Weights of a small transformer language model: vocabulary 29803, learned and rotary positions.
Each number is 128 + 32 x the weight over the matrix's rms, rounded and kept within 0 to 255. Layers, rows and columns count from 0. Numbers have three digits each.

# layer 7 MLP up, 768x192, rms 0.148, rows 410-446, columns 0-191
164142140094103083079145154092088066128173155162115148122118124124162189147135082146147180098139135103138047111099106144080106095174183132144085088125109156092105153082104107086134079164142110114139162155138112122112135139161195149116097103119166108094108143075153197145140083082124066138124151131091117138097147111136160104158149130184099146196105132097103124167143126166140070143111126090140116074112112157144130167154122094143064156140115121141149107160130101115149172165100120193108142170143213075161086110151141096148158145172119139103091101136114081125093144085158158090
084098136138072094216056110094177156096146161109108126133144107076101109124121120147119081124080104131122195187250167114168074141114151113167144141163122100119115072140145157137129086107132208173085135153174158113144158135110110123149095100144117138161154183149138085097117156156140109140135141127100129104188144132099160151156102081096125079170199181138156104127160153165141125175063129160077099137067094156119078046113179136108120111120142131112107124112198129165131144088097160074141056119101142121130051180132123160024103179084138108142137098193201089113132142076153154105
108118128088146121139071129090123184163141076083153086067177141120158135094152160088155111139137103139113134117144128173158153092195189115106153100156125174163103152110101168180132108145075135121077141108122053137091179105166152147114103182118153096058141170161108139164091133117142111153114140118148126165115188134139154076157115108073142134143091132168127124132120178123179106126124172090188125194105071196121141084169128103137120092105067136120121106137171080172091124197121115142036093162110114161137110099069166184148118119148184117110118120164151114114143142051152168111
117176116086133140120175119177124105108097107153134122115042117147127141099185116141134131143128143114154132087167086096086197151143159115140119131097113108110136153123100161122105125159117123159139146167142151111133086112135095087111091069180146139160178091119099101177114140168133135131129169101144122107118142162142129103142189160155107119106100174139135149143140088192138090115200091133112119086149067199144115172131139103107116121137181120167144106109127109171109136174161130079142097148101135109120150093101103176134098158113212117181087129065139090156164137116116140115
108117136070203159121112128066082195151155127159171128089164110088076085106128110112127092024144075142176090093102068130135129139071115098097106127150132131115121108105099066148101086142144084121144144102209109143129136121037110150128151119123144173157136126144131162110094158077095189039152153139123143115145093211118110155154123149058109137069125116152160165154128141158178143122087111115153100066133170138103114147108108051119118134125118134133163055199176165162194145194105125152148161157075085139139143168097144124164186115118128199159130159119189076091094177149100108158
118123154134133186120116137141095146131148074157127122097075139159102092133117163140138082137180166108117125153151111115091183091105167104171160124170094131129188081080184053138076100192191198155167117160144140108169115146133155162144140078128171164121132154122125140133174133114125147108145190096181119154187186129127143124134181124133132161127091099090171108138159170137120108220087178052158150139117124127142161105140115148158105122162131131132101143135132126140156171127138136113096148111138130144107114077116130165078087135118151097129066157146090149124174095142159132137
158075177106199145095092111112096152122178140095145139138122135082115111143127096131089192086140174154140107150106113165124142157113131121105135132174139255079173094135154102175174104130135126100102175116074143163112144106084081048115156109098107108157055082094178116121182184090165170119125114092112085082166133083103170160125150127094134126093107133148116133143193134165152107106138118189117209107151083208119179086069145154077112196128146165135143112148082133170116110132128096125161119166139166125146041124133090170101153132139085181114145048158128132100117099107115116126
125079164074167168089087162164146097139092156125076136122169165197064110142120200117156151057134107126129168109111080091135108135075145134079070109122117175136111156208127182160153141102176137151116108068090111148095109110181114095088179136152124149148117149130106147083137159150124159143127107149140149168134131124059151098120122110114068129163119131195158162126136112134090122119134116132106121159093137188103107147132123142103093121101066147123093168127151146122060113105154174141018138152141144124195099168138097142097089135138146117128113054169114091151162065190124114132
121112104129121165119181120107149158160071057150097106164167178094158183128073123095152125116153105135116157122126134138148171120119131087170124124102091120095101114129151107105127126119121105146092086117163138129137106159099177157184113132119128110152157133157172089105088122137142167137145132075131157128093125148163110105085134142134174108110158190084111118097169095093091111153111142164166134097119046080152150093165172105103120151132104144153112128089168183084094136160165164154089083115094124151158164147139108097134144096123138096134170125151141133125109142149134104158
099143095177087130071219143128156169133110070142132074077128113091114180089129119121169203128145113156168104155128089145151113130188152103087091141129248103154066090094129100118205200131147104110140109137163136146120108164093087113084144175104147184164119131125066080106100091113118165107217149103125149126069186139107142124120136133154140138154154072138194176143114107161141104071153114120130112117076187167174127130106152136194094144127099156120149064136088105097096126187143167065059139183059015154139099115106146118032172118102102150200156116046181160108130103155151168131
141139162086128137114123159091062104086145203067169154067160182147180107213117125178119143129126119180180000142106095168128151104207048107166129112110140166133113127125085184000165047138062114077149149200109095136135118137172053175159135134137128068110169093143143169175108070151118152141141153132102136191139136126107164172135184143132137015107109112170137132103112160185127134094172136161137157137121143191174113167110151136132096128122123253121117156173154131141152122068102168114131126202040090162104094105112107149100167088097109174102141078058109121088097124080094104125
089133079132181158154082107099103132114111087081202157131147142111135126081152146102067100126101120093080154089116144163125168173104134141079108172095098112145157137067113098149120163158135102119101127194139083129122159135138156084162150108115105109181140103124110142090094171143120126192131141154143171134139114092103130122151104133121075137134109150119110088137156145102109129159114132151117161112101165165184126190174175165147106093110109139108150130146146103113153181112150190139130141160101145103107129087149130148124141153147120190186119126142108134146103099213100147131
056185160108135143123084086173130082222120131114082129121104132062091149087069154090083115150093096142130119203112147146158126135111090128223135160100135132198057136144063179102057103094122095205067089135093132098143198127105132089130116143078192117070114122158083099120140159129111166116198163185205167166127182086138117117121117135168145166155122099095130097219099099180072141139149183153149060117144109116156115096177160118126143152139058176166084125135144088115124158196131128201045174123090108155080069161076167142138084166085124140128052170142178122100075136122201139107
126193169067162153145110123213105181165085130183104167134118115139078124073094136177113143105169115089118139109105121103174081129130138127155150103115114093078106167129139127087111149147125098104109148116075161105134137133107078157121138105143122133120145160131108115076131116182110125139144067091124135178112162159137123140146131182162142138137114172126136139156110088151177156102129079081119104140117189162086125156131116095148142123105138123177170084192072133138102162121131151050125110139107136149184154117000113136126065109048090116086131132101134111143150071150149114113
191117161126159094124112083088117119152138127145153115068115156150128053187132125136181193165139139127114108145159123068121130181162102127167098122093149131116121198136091131148089182110112118131114038145100166175156180087114124123128109052162185159113141162128115171161150175130142117135115175099109133134101151138076150103171161187094088097161113171126136154097137063146066107129162077063133133089138119072118156130122095127102151146139116094124130074123181128099147155089120039088052086111122145125171110146159091094133153175145081132092126139112140114119148142139132080142
134094160066183118126116124105108169088141120116148133149062067134123120117150133105102111137063130135119113116139159096140155156104150142149143111102137151139102058100108149111152130100177165110168132107130095160133122079154141135148131117110162085193142133170117126082153066139147131130171161155159119142118149108098140139106125117109076175113153120099107168162132107124153167206125119101093107109081134125131106094122159095168164153119130140138107142103097124159109106155160083085128119104131149133139138179193126081083156122132099131087171160118123112090120084117108167171
185122063094159106157160121213127106122138136112090098096088119146145141098125115128083097148205139139128154147075175155102153180117138096126147134118133131128187176032132097082088072119163138121113120134157116051145123138165116092171160110142087077126115147161090175115133174168106124111113183104117113079116165153101096070095151121123131125145128096141123137091119065088167157136127114150139112143168173112107145135133149130103108147175140126127130111139151115139150020134116176126075084147123149084175148166042148115199085073081116109147096143129096106108118058133085165181
154135156105105123148120126128072109086068065144133087120127119123120135101091134086161145144145127192099128121114125081123194151081114089163141128140119124095140116052143179106119109127093141074129108096105065138091158144101135099088099122144146187101112077136146081080125120135121102122098172183122096150152115120128165064023127159110131142185169094131068105115158101180135129096101129188198114156121075127105138140183123072117167152149147111135055144127128089148108130169094124159131159175155167161160163120138156151122157084134159108182095096175142118117093171139136114096
180177098125174076074072122126106082123128072145054127094162187154199143095111161100120174104089084105181144127122166156110150142134099157091140114167143090115174139140125116110118126134051110154100125081203165098101148096073155141108055119090149176129116114149116109110151117102135125116132114166144102094134134146181092115156139137095194142160079132098112123190114143122131202076116140149117151176168136165157072150136108140125140152112133145129155161115139107082133121132147146119117124148096130123152135165118166166113165137099110147138138136142122117165101140152128150133
147111091098131190165116148116166116115113089164095088147149116176101109163118164133147169092157092119202095112063167117156092132117142143114121150133149094131163096113067148103184157125094112087136114151153146139079155150148131123077096138119162123181124108203175191080160160076085094157156107132160117177155143154177113108116109095141104173099163136120098078126106143052125151165132098157116119075098118104121083156147180166167135117117128100145142170121126119079109126121147189106126121091115129143088125091092141160113192127136108140106138121061142178103188145201110080133
159143071111154097112146139125149110141150161159123111108157169131130110148097162152102128099113173150127132146122122161106128112243201156186184101106087167108131104122133155075165067082110124165086078105107134092148093135148117032098164097104158105120104175136119129164115126102134124128143091139039155136113183108113162101140110133154131089083145182084094187151148129178201154177129148117104078132175085143113129146099111116168149116139137105149088110171122126132084143099150156090119086095055074096054162168127169152200126195110151121158148146154132124161111120180076071137
160166185132149123127134104146160124126073072129099136124184140126095096142139092097137127090148113143141133118146147104102094105108109155145140121126112090164132118063113113159100137142148126124165145140141136129156086101087143168149089182114154136114149155139140106123109156133128120146133128129136119106182118171175163149120131157119137092144097152171144115090135137109138177173134152140126138070109072128143197124219098175095154115129117175158119155150180110135090134105099135118105072096138102116192086139134117095155144135126120175157176131174097032156140108121097134170
111198203144084137087090115111099175084168081139106123184188080140150175136129167177130151150116115102118143102151109134117120136106146131127105085166139137148218108109163130136133127117157114184100121099115119144113141146118170115142095140157115207182172186133168108114169086113105136121134107139135143145161094156058109123146145188133102146124098136164120123116130108155140134105102131184136128117114155212108125171164120179092150120189138127124204083136070168117092118090157192146062111104137121106102116087108124108085116117137159114143185134118168145121114178100125129126
141160172061084157143065130140128118116110163155186175165111240082129205101141077056113071125068147235135086168160170105150098172160095128129144132203087104132111150115181146120084058138149126126093099107107166147141137096103121066203134104119125090063080093116096135123138184167137120154128095119130121096121073150151185131157124143068112155144121159142149076146069176135129094157174150163072126157123185131159110134094096106104107116108189138107174102114118082157122096133036191131148098176104191126094109124086109138096126132098098129105087144098011159051133107130147103175
131195115127131121219175086126113120117103112148169131109126125073106097102138135135174123087115160074115118130131179108147156159125167094165118108120102154111099134156126083154137126132061161136111050121084130173118105128091142123118110140165147127098069121084117225119089116120159161087169112145149127092102128134148081118148123138122132107144106123106109147108117148049109153154102077151133125153131139120122114131186125143086116174132144122092187102140086107163131135091097074158142200086098134143169103159117137170089118121147102136150103123167097162140178072096153068122
137105155130157147187194152138112111186101078117094131192105115130198145126120100086124125100150121122081117117143129093110135134102159146150009124068129120114180068054114122191162152104107183122083142153117127171123107139149121172113132127164106105127098124093102072138088141107121112122113122095150133157120101123133136099096128107126165115135118079155155098168173105166164118167122088143113189146151104129175164105119163121150098128101055105131133132107144169186095092140157116198134109174151103057116088162120159120160129132129145091151077115156129132087123157106096143124
098091132106149129121111090125098140098113174117158135135169109146100142096158145080074120125140142130124102086136130153158106132134122104124169141133151152134147123086109116154149132126109112117168130158142160120122132094114097149137144123128108151139108129108111160078169132176129099132136198139083101123169147160124131139084118095155139116117137137125123129096148096100079094169139132114122137079161181118120079108163147142130123109107135154161120094165082153157146182118102097100108107127113140096161110120129170086119118152142107121119089126128149150070105151122124139110
194101081135156154123139101183092131096092094113178151143121177102176150144121081099102131126119111097073074136139119150115149126133216150105139148112120160104124134107121127149138137037097143095128123167154158152152127127079082124126158150126158169118156089175079158117162127134174178106171065147098119092110151134136161085136143125108149042161102143150139121139108103127157145124132123149117107145152098104086116150145180149123085109111133177094144116117150083148096152136197181113111094097040129153152131140149119165152146115103156126111122116137188151144113152125134096122
119108170142098190140112113180101103156138121082182100174142102092153119131079128146134110135081127119135113133095121135221093107149097124112124116131135086101075125181149157130134112169133065089143151166114108150149132104118106120125123095143073183209155116141143128085136078116095147092116221160153139147107126058089108130136130117148153139128121175182105150187117152077117095159110159078123192133127144044144107195177162130139185099171150143151178141192081130143116156090158134152096136108121077167145181106059113146146163116120132157095110113181172114097155101163138141190
161155098093101082124083078121126110221130138138080142127191153071169136100122111143190125141072144130129103093115144159116126128216086129100127084124135156128104117129123136122130078144103066129156143116167157116130103139153110102132099066115162140108150139097173133091136115192156160055137119097136117125115158119119128144167113139103176135176159123097119091113150056156169144136126164133131172134127149084130155145192169152136092142128147108186099138207183111164113107106165149177150138118132163112105112103138097103144165095105133097164151145124148129094106111123123150180
152171165148073104123103139138159128172152156139149132100136125148160154113178137123087137093131119079117063142140121148085134101131151088094182147142139108153100156129092158122145190111164109087243110093106080138110146096113140128191143116054146183093141112085130120124121129140112126117130142145131153105145092120131091116134136136167139107129138064117138147130124138123135126119125164101178147119122169093188081130168086182102183112194105195098113168087156105175081123102095151127136101096141137126116101107097111085104135126143142116174133116105106179128148109144183116167
145118156160168114133110158080119103087119105147136126140105117140059098131185183111169100077135163096163149159034192150188095117134118180131079189137101128093147148133074170132152079165108152158142081133154085155130139037124150125227110191093073128072080092112107182095104113177174150169137162165174128154095160111164146097116169122095054150143110155102072138153115113147155128117132112125142133165130097117110168090145109156087108091119157054123151084129061075065123126079073131130180135127055118140125116083084123116066131186141124196120148123072108099167190137150153153169
120190153133162103117160131122104135122081107130113139045092154128132111139123102114117143105145113120102157086115108179174134118075140129111102079170110201089130175105125110078154191115079145132110127138154117177175130101113086122139111139180179174178146179119164176133149122082141137144092111084103129085126188139095151085132094142080099133115115117136146116132125000133114161136112093130174171108087159184109101090073139164119189134137131143141084152146172154157105106218154111137117145140180103099162153109103141135075147170133134170116133092147116127097134071143159160101
124117139087102160140091161135122136131054151156088104102133153135120071098207122088212076124138150136119123093116158071106065071190178163125164105132073097135148128107191145170123147138137127109160082120093138089078063099138095055137087106084144064156110153086101125106101124151143142132145146111171105159161181125174159091142188143095123098124151172110155113114117143119066168137203180162055051102191100141132104094179053084064151129151093114163125150126128105110084091071108114137140140106042131158176135206068108150179115206102111141081109055110159125123173147156163156138
112104083089124157165164120116119173152156053148131202065144110090142110113092150113080156137116149152073108161185132098157188112135115130169125175137137121169152142169130114094076134123070126082131100089133160166156115135142115116167135136190096143117124107108091126114206126043126129113152127139148129119205120094121146112089107129056150081118098084105119059135114177122125109158111084177140139209125128092175130133151101194116151094133152110087066133168158163196162107095083121141158135122114118106174115128121103109143130106102092088130157150083159135115113129119131082110
153088090109119197103148145095200124156077141156106081171142161088137175162093111147122151069100162193132151140102089124131080123126021121151086144112186086099184169144140091105157127134115126126152165118127157130115125125127145105064169178154077102134095112151199172150199101137126083127125149154155108125129114152091122118077163151148109121146088118168143129082105135115127091102048147136161169136088155117132089148088164104097157108126128188133140074147164119130129131154132091175168125125100159152119133116147169148118129104118134115127135151151131155124111115118050153143
105131156115222134120075125119134113162116117135112166154210106163128137112118102130209114134062132147137139174132124104168114125114165119203113115143137053144176115131103136085074120095144160167070181172096112146133134108147161142123112152095096131069118135146121123117133139144132159124136162103162115138149152162143154106127138166101152146136118055105176088086107061148155172179074132132147127138143084135148111100157124116052131126141104188168154096161108190162056183094074172186125120094138136114094060096101129118167141119112115153112119181115142112155158167075121155118
# layer 7 MLP down (transposed), 768x192, rms 0.0405, rows 410-445, columns 0-191
071143160107101127096098175150104169052150118165117144092098135121172139132136170142107164153135132153147073144183166144114080148158127152076146139117115148123143064162156056150036108106156135062177137129104223206143128108137173135149140183157145148052089196190113047106137155106192150116139114119086092123154146120113126170131121111132185168128097150102127121076091123107142090112138137151188064090149153129147104130097116096146063058137202144071155124174109140094142102104096128165195146103180143129176097088061139094152150094173131084120131129137125187049149175113138189142
166157134133154169141120110182110091109114130122205133128161170101193156091084089147094128118155163154139077108078132126145149113136154097076141148129104139138215192122137107130053083114105156070039094086133157149043157126125144134085205164140188138139156102087182072107090087162110116172122103124118130141159100121121169160133109154089100132175103195108102140101078199102152191094152087121158074151136213106128115180118094103084169114129154049111173167156135151142127155111205154168151115083117129151133139119135101151128145117057102177104116135119091091185162138113143151115
158150124146134127121124156166145125112185126138067127172082084124132097131115129127168121135100145190193160142117114075125143167142090098161112189178185172084176130121177097124060138095120091200137059129105182101126116198142141116119113143134095109126064138128102062181136123200126092116105095093191114094109115150139118181118138143155167139142173097115134146179102116114124154116107099114164092090096105145128120125082070174169143130109109161123209115147103144091153155130094157126178121135147191116095047161133080084066124196060125172098108130168102120215160182118107123171
144127162107098159096108136156087156197126120128109212113152126125142111140112075139112152083144107137124112159133143105147116159151131143151093106157154170175125133153177101157140114081120105091145178141169114157183135175160149142165100155114140188087126140106090104116105117139080124131106133139119123116147117122113087089112114093124165130066116117105105151118130154134107117136176146106090129173190124111101123140182144107083110117127154123129114089111093114134112124150132113083088129063133140167151164128161162127127066157132104121084142163144147109156105119116122159101
126102163128065176144154171129205109150100152115176136134145152155139154054148111139035115163120162069080153103121164111120124110161068182091073155101120062127131086064114069163061117119133153138103137099139177112081151123179080123138166108109158122102090080109145113141109128130149137139118043108077222160163108137197141135100079133170161140164173149144108119109154149051147129090143133101126159081136136061212179117086149085137108109135124113133135146116115206146113110122160117088148154139125152091155151094064145099132148116199141133146088165151125111178163153126137223138
120141090115168122191108124112164103138105165097126185167133119096145131118093065115179187120093110083113128091127116150108115199127142132141119110170140160160106164170145113152108111104114076163144125158167135129113135107078056092111141183099119146172136072108172124120084176166121115153111098147114140109104066112122145107081118111148119105119164156110077081145116073086113156095187079149117123080106140143127087151137170200129152132140106133107169136068063112145089123141184113116139114103130085156175159157112165132087160123128133101145103133119127162089051131102110153126
060147081145170187190198171146132162107158143114086159097124140117133081099110122074165086145074116113102059089165068077180083152149169127137068124101113099122122205078073127095130106120172108134180048089112101065128131170208187159141101096101048106116255166149087188064172085121124093138107090216174131114089107132110126140106086106090136079160144095127139067128093126140153148122159155143165035102085126149140198115169172187159106133125101133154127185107134145153175184095082136093158071113104125148083143147105078135120120090163104153156136087100176176102122115133153088217
118176066111149124213116167157100204175107114143103076153160150102166103144143102153106093088151081093170140125167107138149187159178143131045177134105153150071139092134142129147113157111148056131159107158121143182120185146106130148183188131076111160183123177187130131169099099077141082107139152126112164103114097130157081085134203098116116162124114116099132131073206110162117170095167166144108122060163148057096066089127145128157152125060102101113174117147113134129106175126088085116135138166152154102128118092183105120131162048198108110168140225077194167084163135054112106128
149146161144158149091145100097166114079202155095109135083147131145162093144133107152128095091079107136146105146171131141066128159108139138129144129122128091125143159151079122164059140143122141087168118104123124115089127165104178114103090103098127117169146141153152127096146107158105115146118138180144139092167146112105129175123104130173093152096073095173129138155092127103130125135125116114124087109133149154105089132085138148101170083158130158151122137139130138132143111077145181139175118095165109111143133136148188187132122130130116119130153109138105146131132084136140117112
155107043119065115115127134125166066136170095181152119134133141049146101146080122070157077121094082144166094103162186128178155098125164117116198061093182147082101164074073124135135137114147060112179133113219155182183112156150109183173153080197156146161046187140086112113151105075134123150121148192145160108132101104050091194170116226196083144041208087166071173221156078111084115086056154094133158071124144121156116084140139127128142099067097142134159129099094092138092087122136136099149060196139216168127084110131099111153140072106142169135165185095098117192207181142103092086
174151191138171146114092164236102083099170093149119067221107183103133076159120092181088152100104205155124159086213176124185109105023110117124076169118170186144020086122168131196099107095101108031134156080109070087102173146156197115159078119142162111126144114150160114099120063174085110163091145144173146112126120152152112117107122099116138129154107180124136113099150169231104170131094140183133122245152113168146092105144201104133145108064124095187073039109098111111157142102112198177134204094132193103151077053129198124107092151064156152094027099186118161112140128091076078098
148129174145084094090132142146172118127130160188077109145140134137153177147134116116163137082175116141157082154139110114149114122131121111136084109154153069135111113147107173127145114112086145112148129056101140132176112142158114171125089166114145124103143156165150134158160079135122152087142155143082094123146146131133139152089144110119193086142133103120130173146120129138168134121119116088156113123144121090097094127091092106118164165177159130167117116152118133133092125122114127125120109080142120155129108140136154096132107117150163087068139126094127143145147135124132112134
124129148152230127167090138057167107131048100151105119103096118121117138101051112149197079168143139154143132141168081134103200079088156131205114144112169142134180117121113205175083098154160159225113089120074147145103149168163076160135111129168173157045249036112125121118112166076092157119140160100132205129095127161199110178143072165150154149146123152113140155180082144148157085103059099220186131087096095154000163155116108015163119116125055163074133140096117119151141091169154042070041118141165097114137063126073114239108176106066157160140124194099111094177149162021176141110
150119156087169101135155050125149083089105124067111193133084146128166164135109148063193075073029141110134117097127188130115145170138148142134120118144159154199115148141143200134133075108137066140162132171162092114157074154112151121159137058160116114108129115112085155126125168168126110116150132082148117113144181103069143124103046084183113099143108158141118049110166106112111084131130143127128126140202062122083119100105154091115110125116165184117130150147125142147152075071130170130149168113141168169101172113095159176077146178107152120120082124143119161145114124065119113103
157108143134103130111085121110129088111099100114155164146114105082102148139133108132064140160181188102130192106121118114151136115160117168091125157116174060112175116124155090154112109069110183119109177116123209181147078059149075165163184146107110182081097138145184103169163129155122080143127125141115157168143132166170069135088140145115166110072130103085128095087138131172178111063135087168160112132158098044216112142162086139147114145163097067119128127164179144158119047060144118121130139180146126125112109133098168098121107090142097129091128103150135091176152181152100105204
155178110126063111094150149125097127130110170131096110104124159141147119133130128114177115093143085202126122141121128124122142129114191093099131132163152060101105127166128158173157147151075087142147146143046104095114137124127183126108113140143110149116110138133129152111097197106129102128164120147104129160079140132146109136134124149116098138088104124116124115118114138109133099126115132132183097103141149178096186112153102127109090142177155135138179167093118091112156179130128094137113139142152129121136065116127095136117139121140119163126100162119127135108098139172125117151
123169163144146141111105111115124111081136149143100129132143165059142123207119100120086076101092083141113097124176097114109132087206156129079117087142140184181128154155132072141120158180087117156124162062104100150104160136142110156115150137158174113129129125124128152112106141121154098128125097136155124123112164161139106182138141153153131092112164121136141127111123128123157156130194133146098127150097100130177138140113108117152078128128102121110135152109154081145115201155129126058169066159118092119080138161182109106102116169144116183083138126069120112119110157136121090102
103099077138114111157106113144112178193150216097141132131144124150122171162135128157100108113040091068153147114111150178100142129128227218146227071145049148119135110174089153122128114132128076174087191132155095129160148138127124101149116103123132123119104136107055094138135128145135115129182153162095118102135137094163103149155140127150165162068129141137138096111111131090115187146148147157064090097152161140192126115130161156106116141074208173103169140176100116083091103128131186098200111074083124162094093137072110132123114129084109087151148136127133163088122107153085114146
108110113120117146170142115112146145114128136124194110195159122144106124117157091145134073108127161128111181137120110103177125110097090123141134184127123112115135134067101144082120166193137123141135122179129120097143128140188034143179199129152114100137111111104118114152107148120102102157129146097125147155156136137109164099064095126148061094145191160114140126103118115127122074124108106129100169066136119107148235085115123139090140106111055107123148099143153143121111122110138104139124136129094134112141133099168104087122137142117153136130126173134166109135137164107140128105
127127144185075106103154140093136148182118119150162102089135110090126145143103072148112177146098173154086175155143123169090124147151115116124126131118097126068104135187165142136143161107163114106165160101192120118173091134090119151153132139135111150142135168109097079122106106105123139138100122122120121090115141092081129169135140155140158125120150172130116126134117086141077104159114122128183143165150192156125125137121127130111110109078124157101153146125054067084119115149145118156136110144134133142142096137142125068113109085207140157151093116197131094152115125098113141180
152123058065169132160150195066105113183119093096100132132110189180174168124138105061156146082133114115045130125138108153187165110051156121151099115154147191100042054183120097185141166153127114123111117154112114186118086111112080151180096131132120070112125157130152087093140149111183151154116140213178157124232096088183113086098148091174152155139123129112103131151186089160075144128148161098149125133171093073171109136161152094105154141126102071102105116103135147113133087156155166136114127192127179208121140148123096126148156135060186113099171147169099085113082122103157123116
110083110100146108149121095146123127119119166127143130086103062125126151095125125109149063154149119156120098146139119130127132132167138144112139135139107067114145125117157151126125188114154160161110129159138131125107141123135075114097122128184166094126113108116123120131127091150082161161123143119141108117148129123129096120123166123132137095111124093103108073167119116116142152116114126119128154103142173167154107104101155127121115143149101129132118137112126209075112114103101109110154137151116105102124157114108114144124086161156137111161165125136102159122083132101161194161
147088095119183127164119104140107129170120153113165137079120156117090122118170133135158093147151135140141123124117172165146153114150128131102108131078114120128073138106071090120140104167097132106159153144136118148058093114142145162137175147104195058160101087090110180158098182133136183102114118103111102140085141151181145123123078102120159124122152141102181098124117082111113108133151130110147159162144141052139120154114128114163127107114140161144094147109180124201097106150122094079158143131113109133179101100144116185111091141130141173142107114133138112179120063110164143135
130068119091062181135094145137106068109187043123086100166179113146189109158123108116230148193143137144108138030138135126179107136109115133162145187160166165092144226066113160213100200112170144034187157103148112078166147198060227118125169077080109194126110111099153126136154124044172169127091145133138103097165124149152214075108076152178133123022099168139155098169154161146124133150175156130112142138111111193068113129126086093100076060109105100137063163088147131115133214116075085090042147152190127116058070119130144106116091137114099150148185198071117132110129182096172209108
122157091134196126124107144115090114168169071095132157152189154145125147129181119168187147100138151142114160152129115098172112118097115157142120165158147136175134099072094160190099162155107133101136139153146103073171099156119103122149102117155100100125149128126158118102157175140112097087082122194165112110154128122111158113118070142184193193194121155155114137155156121135173130103133192138087126144113090142156130154124124114106113159120134103141107132076092104130159132131087139130138114104119161110117117092114115118113134106088139144097105107154089183132102094156162131101
134139133172063098103149134147147129111110169175162145125095140120078147130147163141168112136123124142155111145094091101133144129108151112118152085130098093123138176112107125063156156144154080113166133114138162089097155125077198097149112130169126140138142135093119178094167100127168073104156131154136080106133131188142162133124137166128099129133111174146118136101073197146038155062140131135150124109117139046109110122134108170108154103152174124074132184133157106111113147146144095120148189161045111172114132088160114160120122112142111135158151150168108129091101108162160083146
133147140130080110090124129056167136143194091163105083125134133133112070101105090111140102104138123131184112108140159076094130101113152141162143114134101152113115124171086101132110142160143143138134125122134105090111104147131151140115081137138159171111172178099105102183153092122129141133094136129142123134092130149126136124152165164086118146120099113106099142114083172134138108120126129180125099157099054137086193126096117131126162129159109125110139179144140095112152139147104107121110076135124081155093131125119074113119163137136136112095161091151108143126143118117143100121
100135121111092156123093147091116123133179175153136106103130142110126081161081135142129119098096116114170104149132082114110135140107067090131175123132127154154134115140135170116133151173139104148121074133138115111121126131168174120162101144122124096129107151174165142158157127064138052165109149107170123170111040176158114112159123135112154122124146107135150170146149106136133088136145126147088167146185140144163120114179116073140173182110138095149167135125129135132130084153080090124136088167163082138141097144116126140191127120200131090118163166107089155114159143093096153150
117171134069210078133132152113145154104153139220156145121111069153090144143143100105154173136161145191164149157111127127123151133101119125133101102119146079137181150108181133109089158149101144110131070095143115084125143140080109149088184142125125135096142123164129115133121119143093111177079088142119168153139132149097078141124130108113165181125139116045137091106116103142155198145089116158160058117165149151131140112141092119128107137074108129123123083083125153011146126159151120158150084133148176104118184127172145109111122150140116071086141183136107191144153158132092115134
065136107123130176120115154124107123071126099136171121158106093142052145138173118123112136112129162147128119110104118127178145107110133126142149165107102073102130115151098123116099194131087177147131091121081102135137092107132144116131181176195078142158169102121190119165098109107078093146148120128105117120111123140168132124102115159128062116149107143177149126123131168151112166145132151103146103112107060210110089166154103130159117167152118105093153120131105159059166133128138110076123127148167087107177113118124104123109113131150121126101140149124105145123131187135179146135
086103110099159184162174100116118094096097136134123080184120162155135102160075127123180118133157137180108166148132142083172158092118098134117142142102098138098114124119140137170108084193117111187067116136164172126110094139152115115111132175193152118179133150145134139092117142070104098111146124139135102139111125104103148073155136104097106151134127186150157132142156079111113134134134125161080151072130137144107153156146115121148099134043131070143154081152148175082221154169110094140106136159129165154125110141138137132121114130085106117099123180124142094141134131063103124134
118127127167079171066147179143111088147115149132169150119135173136111169138156156108172106181097098201112216044123187086095099120105108141155109154151033161090112219139158127162138137144041151104083064193173150113136119170047061165127138197171088198036128076152120179129145144120156086117156168117126109118116124101103117157174185043076094215063126119097135122126152095115155110103145125142115227168094134110129141128090140067117163034147133130123138140143151127082106115152150163168072165176116039147128143109099065075133101207194137130134132101067132081122127061146095127120
154124100101112158146067116134135148110164147132165069206133081119133104114129127134094066150111129123147104172085110157100098100153082104135212126108101101169108064111170097100147117175185127134112148121103112126083074131195156128094121126087133135129082162155127076161112083190147214111177122185203058128101142105135149144145155081152070098079102137115121190099134202137131174123143174141082131186099113105126194076105123125135093095159114105165153091086144095139159105109110122115140143120117149110121118135188101135172191109087174139158118096101112116180180128131137064101
135108167167095194155158145163120079119139172088098078103045128074094106121159127126157144221155112179097097109114125103172117116159133131079162111166059159126171150135226136193157095156133119151147118130113130165086102149103128125142072114155154106040037146101105154106156132178204121049181140124114107178146075122119175069102169126162126073146167131106119217131094099081063176091155139161109107106127082108104152163183100045100160100117170094171053174174138037153164044089087174166141149160081136134183207175104081155158074152076096184120144105090139128000152134135156151143
115128113146066088129098145127159099090127173107140099147151146146132145098118076118110087122101124110126146122102096130084131116123156128107111080141102066077094178142149156147154124134178124188139170146110106130082165125123133187100118090149128126146108101157168117164145126180158130176151129137095141105075144102186112127183116170176153162130148133132174159129142113155129102071131118038112093142116123120139140123100132149138137201110094148123158091087068131138127191159127172087125131098138136140128152128150084119132155137205147085128105140146112114106109123165128095145
134160179156068080165081166158101131129203068138098151091163129099150112139180149107134081147121135106136096113122107129083159083129196109120147064142092099084131095113179152161160066167121059109160119079090117125078151130105087162175141126137141166130161155120129162138086115086149177140122122048122084103108116117081085149125114079124146165171168077170139095178197112186157135145109132112163115116161098095119104111146168105122136140141141133181073182115125092099118110116146150114116132161038069084143124132126132141112115075247136120141093133103089159139120170158179104064